python train.py --n_layer=8 --d_model=192 --n_head=6 --n_kv_head=6 --head_dim=32 --d_mlp=512 --vocab_size=766 --activation="swiglu" --norm="rmsnorm" --norm_place="pre" --norm_eps=1e-05 --positions="rope" --rope_base=4230.0 --rope_fraction=1.0 --qk_norm=false --attn_scale=0.177 --bias="none" --tie_embeddings=false --parallel_block=false --init="uniform" --init_std_qkv=0.0429 --init_std_o=0.0107 --init_std_up=0.0429 --init_std_down=0.00658 --optimizer="adamw" --lr=0.00113 --beta1=0.9 --beta2=0.98 --weight_decay=0.11 --lr_head=0.00573 --warmup_steps=236 --schedule="wsd" --decay_fraction=1.0 --decay_shape="sqrt" --final_lr_fraction=0.0 --batch_tokens=[8192, 16384, 24576] --seq_len=768 --doc_mask=true --train_tokens=150300000 --steps=10340 --dataset="wikipedia_en"
Each number is 200 + 20 x the weight over its row's rms, rounded and kept within 0 to 999. Layers, rows and columns count from 0. The size before them is the row's rms in percent of the matrix's.

# layer 4 MLP gate, 512x192, rms 0.0683, rows 456-511, columns 144-191
094,182,218,220,196,189,223,209,196,226,218,185,202,231,207,205,175,177,195,216,206,224,204,227,181,228,192,205,233,163,189,175,195,215,188,160,202,202,211,177,196,175,210,219,225,219,228,203,201
099,218,204,214,201,203,236,191,228,216,171,219,247,190,199,223,217,167,213,185,191,190,205,219,179,207,221,195,200,209,191,189,183,233,180,197,202,187,189,207,216,211,173,155,218,155,178,204,215
103,203,199,225,188,201,202,184,202,206,227,180,222,208,218,203,218,186,220,180,194,191,223,193,205,222,176,218,206,216,170,191,196,198,189,190,207,226,129,185,228,219,196,177,203,205,187,230,190
091,175,192,180,210,171,194,203,182,221,160,205,209,213,206,229,232,189,200,201,207,199,191,204,197,192,203,197,173,202,187,196,201,215,197,206,184,214,244,185,169,189,201,220,187,215,192,188,222
099,182,199,170,207,241,209,206,192,198,195,209,200,168,207,212,208,182,207,174,194,190,189,193,150,206,189,182,186,199,224,191,194,193,170,192,167,191,158,225,219,164,211,191,169,205,186,196,228
097,216,193,234,197,218,228,188,218,233,173,204,196,203,215,219,202,191,207,188,237,211,173,185,185,175,176,212,203,240,217,181,192,228,202,172,147,212,152,222,172,237,165,189,185,205,180,187,175
104,195,155,180,240,225,251,198,235,207,214,193,215,207,204,205,203,169,211,230,207,187,201,191,199,216,167,206,195,210,206,178,213,171,211,183,192,212,155,172,222,227,210,196,185,187,166,202,190
086,196,205,201,207,236,214,205,178,208,214,211,207,217,219,197,188,161,204,180,205,201,191,192,207,190,148,213,191,213,224,201,189,189,185,199,173,179,207,167,192,179,215,229,203,205,178,213,174
102,230,198,185,191,217,223,203,188,216,191,227,210,218,175,239,171,185,205,178,210,195,206,242,203,222,213,201,183,228,212,200,219,182,207,219,240,192,190,192,181,203,216,207,219,180,197,217,170
112,232,192,234,223,184,195,207,215,237,175,201,220,189,207,207,191,169,192,180,208,181,178,228,165,195,205,181,191,196,200,232,203,226,204,193,200,183,201,241,192,201,161,192,206,184,201,200,237
100,211,190,168,206,230,216,215,205,211,200,216,194,191,181,226,215,196,208,209,236,187,196,227,188,184,181,219,213,228,186,179,209,194,191,241,165,187,161,220,203,177,181,193,208,149,210,239,177
105,218,168,203,202,198,235,192,244,178,220,197,188,194,202,217,181,207,170,202,194,225,167,228,215,200,189,181,235,224,182,199,187,214,202,211,187,192,208,252,233,195,210,172,203,197,216,205,207
100,163,199,197,200,150,188,206,194,186,197,221,205,180,199,206,183,184,214,212,236,180,198,156,210,206,213,182,194,208,184,199,188,209,213,212,185,173,204,175,198,187,199,195,201,191,183,178,221
094,200,180,217,201,191,201,189,212,210,204,188,233,225,238,206,195,203,199,205,175,212,194,203,167,201,170,213,237,191,207,204,194,217,192,201,194,195,230,200,214,175,188,182,210,200,211,167,198
103,176,201,186,210,193,224,188,175,203,214,206,231,186,177,174,229,195,223,156,216,163,202,212,198,172,188,220,212,171,189,152,217,182,229,202,215,222,218,196,228,212,226,177,184,219,208,224,219
100,219,196,241,205,196,158,189,204,210,229,209,228,231,215,219,191,173,216,187,235,208,228,193,222,203,164,174,219,188,213,190,223,195,198,211,205,236,205,208,200,198,210,211,166,220,171,208,189
097,173,179,214,240,207,219,192,248,239,205,235,190,193,190,145,204,186,210,202,191,188,169,187,217,203,227,206,215,215,203,215,191,190,185,185,207,195,171,220,212,235,188,176,202,220,192,205,154
102,214,202,221,177,182,160,221,249,225,205,229,242,234,176,240,189,167,193,206,204,195,168,173,171,235,177,233,232,189,225,186,190,204,177,185,220,234,192,226,194,196,189,192,206,199,232,180,192
107,174,189,198,209,171,212,215,216,231,208,190,203,225,194,240,218,186,190,185,225,172,207,196,207,192,194,201,232,177,211,194,231,208,205,195,205,188,224,189,223,217,183,203,196,191,171,214,161
105,170,181,235,214,198,217,207,232,226,228,238,183,197,176,180,203,203,181,212,202,201,186,191,180,214,205,185,242,184,184,185,201,179,229,228,221,213,177,188,192,203,217,197,177,192,200,243,239
109,177,182,190,200,212,210,185,185,191,184,222,220,208,221,221,238,206,170,205,218,172,217,196,175,186,204,200,199,200,205,169,199,162,197,230,218,220,166,196,208,220,182,208,195,180,187,189,210
106,165,211,192,189,202,187,225,197,205,190,214,189,219,190,196,192,205,175,190,183,220,223,245,191,200,176,231,210,174,198,196,196,215,164,186,194,205,247,191,177,219,205,173,184,203,184,206,174
102,217,206,227,207,193,208,198,192,240,242,207,191,184,171,234,197,218,193,210,179,194,152,159,183,185,219,218,209,211,195,199,177,216,191,171,179,224,207,208,194,179,224,190,253,174,211,222,218
097,219,177,189,204,204,197,206,184,185,168,196,210,227,190,183,213,182,204,165,224,186,212,208,190,205,182,203,216,205,220,210,187,185,216,217,204,230,188,145,167,214,214,197,201,195,205,222,190
088,180,213,220,217,198,220,192,219,167,175,198,195,174,196,203,176,173,171,201,194,173,196,217,222,187,207,172,186,193,182,233,210,197,207,210,212,212,206,210,196,209,177,212,227,209,189,203,196
094,198,209,204,199,212,238,224,199,203,192,203,232,213,233,211,185,187,182,237,151,185,183,191,226,187,204,226,190,187,203,187,208,209,212,215,214,184,215,190,196,244,169,147,214,220,195,202,158
096,170,179,183,156,211,206,163,200,187,178,215,222,199,217,164,197,193,174,212,208,219,201,217,202,195,176,214,185,172,194,233,199,198,215,213,207,190,172,185,223,223,182,208,186,180,183,200,175
100,223,207,197,220,200,204,198,186,190,182,207,224,207,174,224,223,207,199,208,177,222,176,212,238,181,211,212,184,202,170,180,175,223,160,202,193,207,176,199,212,225,200,173,186,181,206,206,199
094,194,183,206,174,204,247,188,221,247,195,205,201,192,211,144,183,166,210,191,220,224,216,206,212,221,216,233,182,177,219,220,203,197,204,195,205,222,211,217,198,197,176,220,159,219,231,206,167
094,175,162,223,204,192,177,225,248,240,215,226,216,222,189,181,195,181,194,185,201,202,213,188,176,213,195,194,207,221,194,194,213,186,193,235,176,201,196,215,220,160,164,206,170,200,217,204,204
090,216,183,212,202,192,215,232,199,194,179,216,223,201,196,190,174,186,186,187,241,188,186,189,207,229,189,204,198,187,204,180,203,205,226,169,214,202,193,193,208,208,204,237,207,204,209,239,198
091,194,204,191,220,163,225,223,204,205,196,221,201,194,185,197,203,179,209,162,204,210,196,241,222,164,194,201,173,204,191,204,200,199,166,198,185,234,182,194,233,176,231,221,198,174,179,218,211
095,172,197,205,193,203,176,190,213,206,198,209,206,218,236,239,247,186,184,202,178,185,171,232,179,200,231,184,199,207,209,207,201,211,223,239,170,203,176,185,230,190,169,210,189,164,216,191,163
096,195,220,224,172,210,220,229,232,216,204,211,207,211,194,223,220,185,194,212,226,196,216,218,206,253,178,186,213,236,189,181,202,190,191,217,200,183,227,206,221,239,187,176,193,155,206,155,174
100,172,197,209,182,198,167,184,193,195,207,218,198,195,204,245,199,196,151,203,168,233,213,220,172,215,180,193,188,191,214,222,202,177,145,210,192,211,211,202,217,206,189,216,216,214,211,189,186
098,197,184,188,201,204,267,176,231,196,204,196,199,208,168,211,204,179,181,164,218,155,164,215,218,203,201,230,186,188,170,188,211,200,220,190,206,208,173,187,228,180,222,183,200,222,222,204,237
105,161,198,163,184,216,189,208,223,214,220,187,187,184,212,219,203,177,206,222,184,239,165,216,195,166,211,201,207,229,202,208,193,207,212,238,218,204,197,209,242,208,198,136,205,211,230,220,202
100,171,206,179,189,186,163,226,192,209,230,174,186,167,195,179,240,189,187,204,207,180,169,184,216,177,211,150,210,206,188,210,210,226,150,218,200,170,203,198,224,229,205,205,220,224,207,209,214
105,225,190,202,171,172,215,215,211,214,244,199,200,247,163,225,226,162,171,228,186,183,160,195,203,198,191,211,186,180,197,192,197,214,173,180,205,221,219,180,207,190,184,179,209,169,203,162,183
102,215,208,191,232,214,196,214,216,192,237,215,211,156,223,232,206,223,219,184,198,163,227,202,227,201,175,204,156,211,191,201,203,211,210,204,227,201,213,205,154,175,219,183,198,254,206,203,216
100,178,212,182,223,188,227,209,198,213,217,244,212,176,231,195,229,194,224,193,209,194,232,246,213,195,165,210,183,204,210,192,212,189,156,209,221,206,200,183,174,199,182,180,192,167,255,222,191
107,211,179,186,177,207,206,195,228,193,217,206,195,227,215,228,170,182,186,185,222,192,170,184,219,205,204,175,188,181,209,226,218,166,195,157,200,210,191,205,212,210,219,225,207,223,202,229,195
104,191,168,186,170,227,207,208,200,221,167,241,202,200,181,195,205,218,163,187,207,194,178,236,219,187,175,187,218,176,228,229,233,183,208,227,216,203,184,215,184,226,165,188,195,221,200,196,199
103,192,203,174,161,195,192,194,183,204,207,196,186,206,173,185,232,196,187,222,180,178,217,184,237,202,196,172,173,217,206,180,197,201,180,176,171,193,186,165,170,190,157,205,238,193,203,205,186
098,218,189,213,220,208,247,207,186,233,217,204,189,193,253,182,161,167,159,214,180,165,173,214,185,185,198,227,215,206,194,219,186,225,209,239,209,205,239,183,176,226,201,168,179,153,192,202,205
088,204,205,203,206,204,220,179,172,198,210,221,201,222,196,209,208,163,230,200,197,220,208,177,207,206,181,215,232,233,217,203,186,203,187,171,223,233,176,205,192,198,177,232,199,218,171,208,260
098,193,161,211,214,236,221,216,194,206,200,207,196,214,259,216,192,206,197,169,206,205,198,211,198,218,220,217,182,178,190,212,170,193,218,187,191,233,201,179,226,240,182,216,172,199,167,159,187
090,209,195,189,212,258,234,198,216,207,201,220,216,194,221,221,184,177,197,190,195,196,191,192,209,209,152,204,182,241,183,220,187,188,211,243,223,223,224,191,202,218,179,221,175,201,204,156,227
106,219,205,185,192,236,192,205,234,199,233,193,222,183,214,183,218,208,217,180,244,159,186,217,208,189,195,170,202,202,203,189,202,180,183,170,179,206,185,210,178,204,181,183,195,224,201,235,189
089,210,183,235,188,168,222,204,221,246,217,236,166,213,201,200,190,172,168,194,177,207,198,206,200,177,187,220,180,194,187,212,214,222,216,175,216,238,209,175,202,219,200,183,178,225,189,203,184
104,181,194,224,165,232,194,186,211,201,225,170,230,196,185,166,204,197,192,160,212,166,225,207,174,195,187,216,217,232,180,178,179,222,176,207,176,224,167,189,211,207,198,167,175,194,205,226,218
098,216,202,223,204,193,223,219,229,229,198,200,192,219,174,187,183,213,188,189,174,186,217,215,230,209,215,185,251,203,206,232,207,197,198,222,224,203,193,233,201,199,237,208,227,189,197,194,190
094,219,185,244,203,197,197,216,226,231,182,242,179,214,208,200,222,187,212,200,200,179,154,203,204,172,177,200,199,182,233,217,208,212,170,207,212,210,196,192,228,182,194,181,198,201,198,204,187
112,239,193,209,231,248,218,215,216,194,255,227,189,198,236,213,196,193,200,192,189,194,194,188,196,209,165,216,191,229,197,196,210,187,156,173,203,178,223,180,224,174,196,194,195,179,228,192,188
100,171,201,240,186,192,203,199,199,217,200,212,250,207,224,198,243,172,170,211,181,180,175,213,217,190,192,233,206,168,181,180,184,194,181,228,181,222,162,172,239,233,185,177,184,213,209,223,212
102,163,190,236,222,193,216,227,201,210,200,173,208,180,207,193,168,198,216,178,198,185,221,186,206,201,218,178,213,175,198,192,207,200,223,180,219,175,212,201,161,230,204,218,197,146,201,208,203